Part of a small language model's weights.
Size: 25 layers, width 96, 3 heads of 32, MLP 384 squared ReLU, vocabulary 3497, 5.14M parameters.
Architecture: RMSNorm before and after each block, rotary positions, no biases in attention or MLP, embeddings untied during training, some layers without attention, local attention windows, normalized values, value embeddings, an embedding shortcut, skips across layers.
Each number is 500 + 50 x the weight over its row's rms, rounded and kept within 0 to 999. Layers, rows and columns count from 0. Numbers have three digits each. The size before them is the row's rms in percent of the matrix's.

# layer 3 MLP up, 384x96, rms 0.0708, rows 181-195, columns 0-95
111:612527517551415527437505556504468489487392415527422461548488544441473501540466461506388560458534481543473413501481509430496474493517409634521562497535457509428564494422484451506559503458461590509446480516524537458493567530556415490601469473519480504534541473484507581448509429525577561514
087:404508511541523523502491414469449434529446420460431559451599539473414563569494425425546474396503437515453494499422594509482553526541484504503489508454403526507438528517492469465580523517561469478579446479557499542439561564484475464540513517538463567478551558574444562620498480512527575503
089:543408484457610391509432535573519520441576488532597578391550500523436485506556515499512504578538522485546430476567495499499499566413367562427503459493473529512501533433536542472467544554532462443505454451515612519455458441489469436491527457470531432523462539550548529516474450518515579535
096:470466574552543514575503493434455559537413540558408454541480501474456491595516512557403419470416484517377514510402444465504560430520441524453562460535494441466539435496404585422601523439475510484569592455452491486491481505470488451572467468459519463531521450445473508510485493522448543524
086:438470492397621577420479550532469533450480520552434547593545520479526481439574505403440505478599475490576432495493488541464533491473477503478462568450517443499471577492492462473464521433499374517503448447471594494452480558601473525518451461431549382548481486511515505500429431515486482531
093:491449569437574582489581478517431500485506476504463563582530516578447555510515520545489454562455454541546475560463510478516487480444468491453435519611401467489450511565467483527561586504457400526471478510504497496440537577554416434526444489509452363491460514506528429507573410453547598524
119:475549551488511491376505465472466531491421470604476457499459557455458408551580489604419421498501422532407419519536560499608510552428506582509555490484516512421449521417456496440573518486488548527549485482409527517490508481482504453441522505570452506522496522541524406520538498393464458517
101:535467520566487550452462462530400513434497517468541479510576535513542450565477446477420514554552516547536521514431589420591502561455509577427417442482618467403447514503529510435582527509519470496545534448432504511481557387545584448503484489509449515570454533529463519559463402438548494500
095:534571511476489496541487464567568462500509476585524521601606531554382517516571496469497511506623503549467426524416513488479542488456549474437516527522480477579472556637503444512437497481557519562449463519467546526475543510505463494403471519531431424540467530572655475502517444465547504491
106:460507518455471455514481492500325553513468504536528510489375496434519506469495423478392541443452432461499493450423544453459529476519512510470480581492507600546485562477471521484424564520551412550442527416464528534599447535521555468495452461543469534527589447522527490533617524441503447454
104:595433574518583457483467565483491497472418467491467563617488429530447479545575517510447492525408432522514485514439506496530554539392571541519510456555456486545555494437456557510525569450450554485526513564498448517443490391537517439565509590453519517483399524448414540537483497399501537472
105:405583523574489465561593500567525507519483460474469512478445481538540466480536437582510561512398472556480463507469503490490446492500469435460461516491467552451556485500500524466459477523580492491575447369404486522494473646514460540483392510446528536555613555489415563540423483474486566498
079:513530436567501595535622484458480463411483505504470492587492548523585462452473501487491578475521608500410490441551497462550532466548498576475529478543438456555481470514514513522512500404492541612541437544443541569425474493539613577528462543550454415503525478566571543545469417500495471529
108:437498486551442540482489480671511525512525504576484441507550494510523512527460450433527536546511488489445507493542520540529507559540565489521525544510502551421402510393446514506434449507621476470493492497435576442541448451474534532523566524543349441445477502475609464570488448436571548519
111:433603547523497520489539548485563449497526503517434523449444521455461480536542510620523477560471410556537490398488498536598455581494600587511476500523574432470542524524445464564484481470523510553423564454465513378531518544512568560568474551468475413535429473526538537525500527501572577445
# layer 3 MLP down (transposed), 384x96, rms 0.0707, rows 181-194, columns 0-95
100:514558471483419512453505575435519478568527476498442572491653464518532591442439534469542493495468447551571448501507556485534461474450436515552530494523522457395527489553543454567513367532512583490471511461580448505489523493525532614589503439480505503484522444503496657551522494514516517479
091:516420480509438483456498517473520394546478526533594425464475534542610499550539531485521514554541380468543442523462550552539495509456377513535457431419489393474436388451461562495548452506466462520506556483488461612464614522454493569526497505526516475496417489479527539519474490449573487462
099:562555425448517508521501465449507521567433482491459448481462559546547508404489492578497426401566580565456515453426430511537471473556565399410475449563441468559452495466510445544424483486495448476437431567499540584564489555550472460488579502445576433481428521529484512528503568537481429517
092:554482503451478517536527504421510513543391530566595429501584478603475585565497570584528434427502514524509563535552447575593514569512541481503567532507505499512561434517466511420577459407530557456612515442437430468483521468508456494497491486524525613560545459561486514493506534453520505448
090:446505491428578413529421520473533491491514517451526521483490556542453565461463478467444431492552462389488454611546454466614509535509592494521483477481463459480444365521535406539454586535506488494463423478561510564481499528473491471523623489479486468591552515540530553623450519482500477482
096:560531430469522472515463502531507514482447456517461476516460457455496579436480526532516464424485424435471488582505434486596508515526622446516500466434443430469368440467474494618363561538508452501480462502558507523530481558464519468520612522442489544564558476537599487523457500422525496440
112:530565507475447562508361534438429466399503507456499462575526598411527510527416508436463562577529484478514565459504517552431498445551504496526572495551537415536559521511442516460400465518491480501505408529459469406466476461503545546462494565535432551452412409536437527551548481523530492538
094:538428479461464584463509476558505478501494471501518422487483492487515492520435529408579508548494472574501393520400502611448548434477441498503557445383466488472514510560504493469469493583365369578533520431431525527417580491446477525521534525542493567550476521564520531522571475501459494471
104:458550440419614459609526507471542563520545489597477526527502540460425469517522504520520441431571402448442514516469479575543559479510601492480525527498468519477441489443433457578423595516533449561528452500518552600537455567576486532552604493486468434427542512504496458494499506516504431434
101:478438475508550492536573477451431483527569599452526514480577591543484562408461505378542501446508521494538501537526415464418515508463542455507490637463514480537469543501587478522562523496474452402488460493569479518454498528639415537484515456504514490473520461447514588448495586537500508409
102:538463428476559429569476590502495481450492547549506444500565498561452440450507624597529464455482450426558522448504556515525537578458527470411501532477495477647518468534555517512491472482514486461483504483422527557531518523523450478534528480379588535397524495594539525513457472539531550396
104:429587451577401500479604576496567483484555585436491495532462502434494518513485544519622588501559512498544545445473534528486457462485549411450475599499479553505497447439455476472524449491450425505510517388480562521576425505507563451574513521484540526449528515509398465479492477483402434486
091:546504550514451490436444505494523495421542545478548597511532505496470501465532568465490540528559498474519572536554504433467562488601486472505508481547517626525562452581477496505439449482519468545498510501610480481534461535485582472504401492498544395457455400467583526579571461537356428544
109:498544493460465529537492512518475477462510490564505503409442488505495524473576524443507484513503583499530551455518576426515469558396470489456516615488538407399447475462572439479454437552536482426528503456524578567601504547575482577543531433438566591458497536463507538536385546539536503407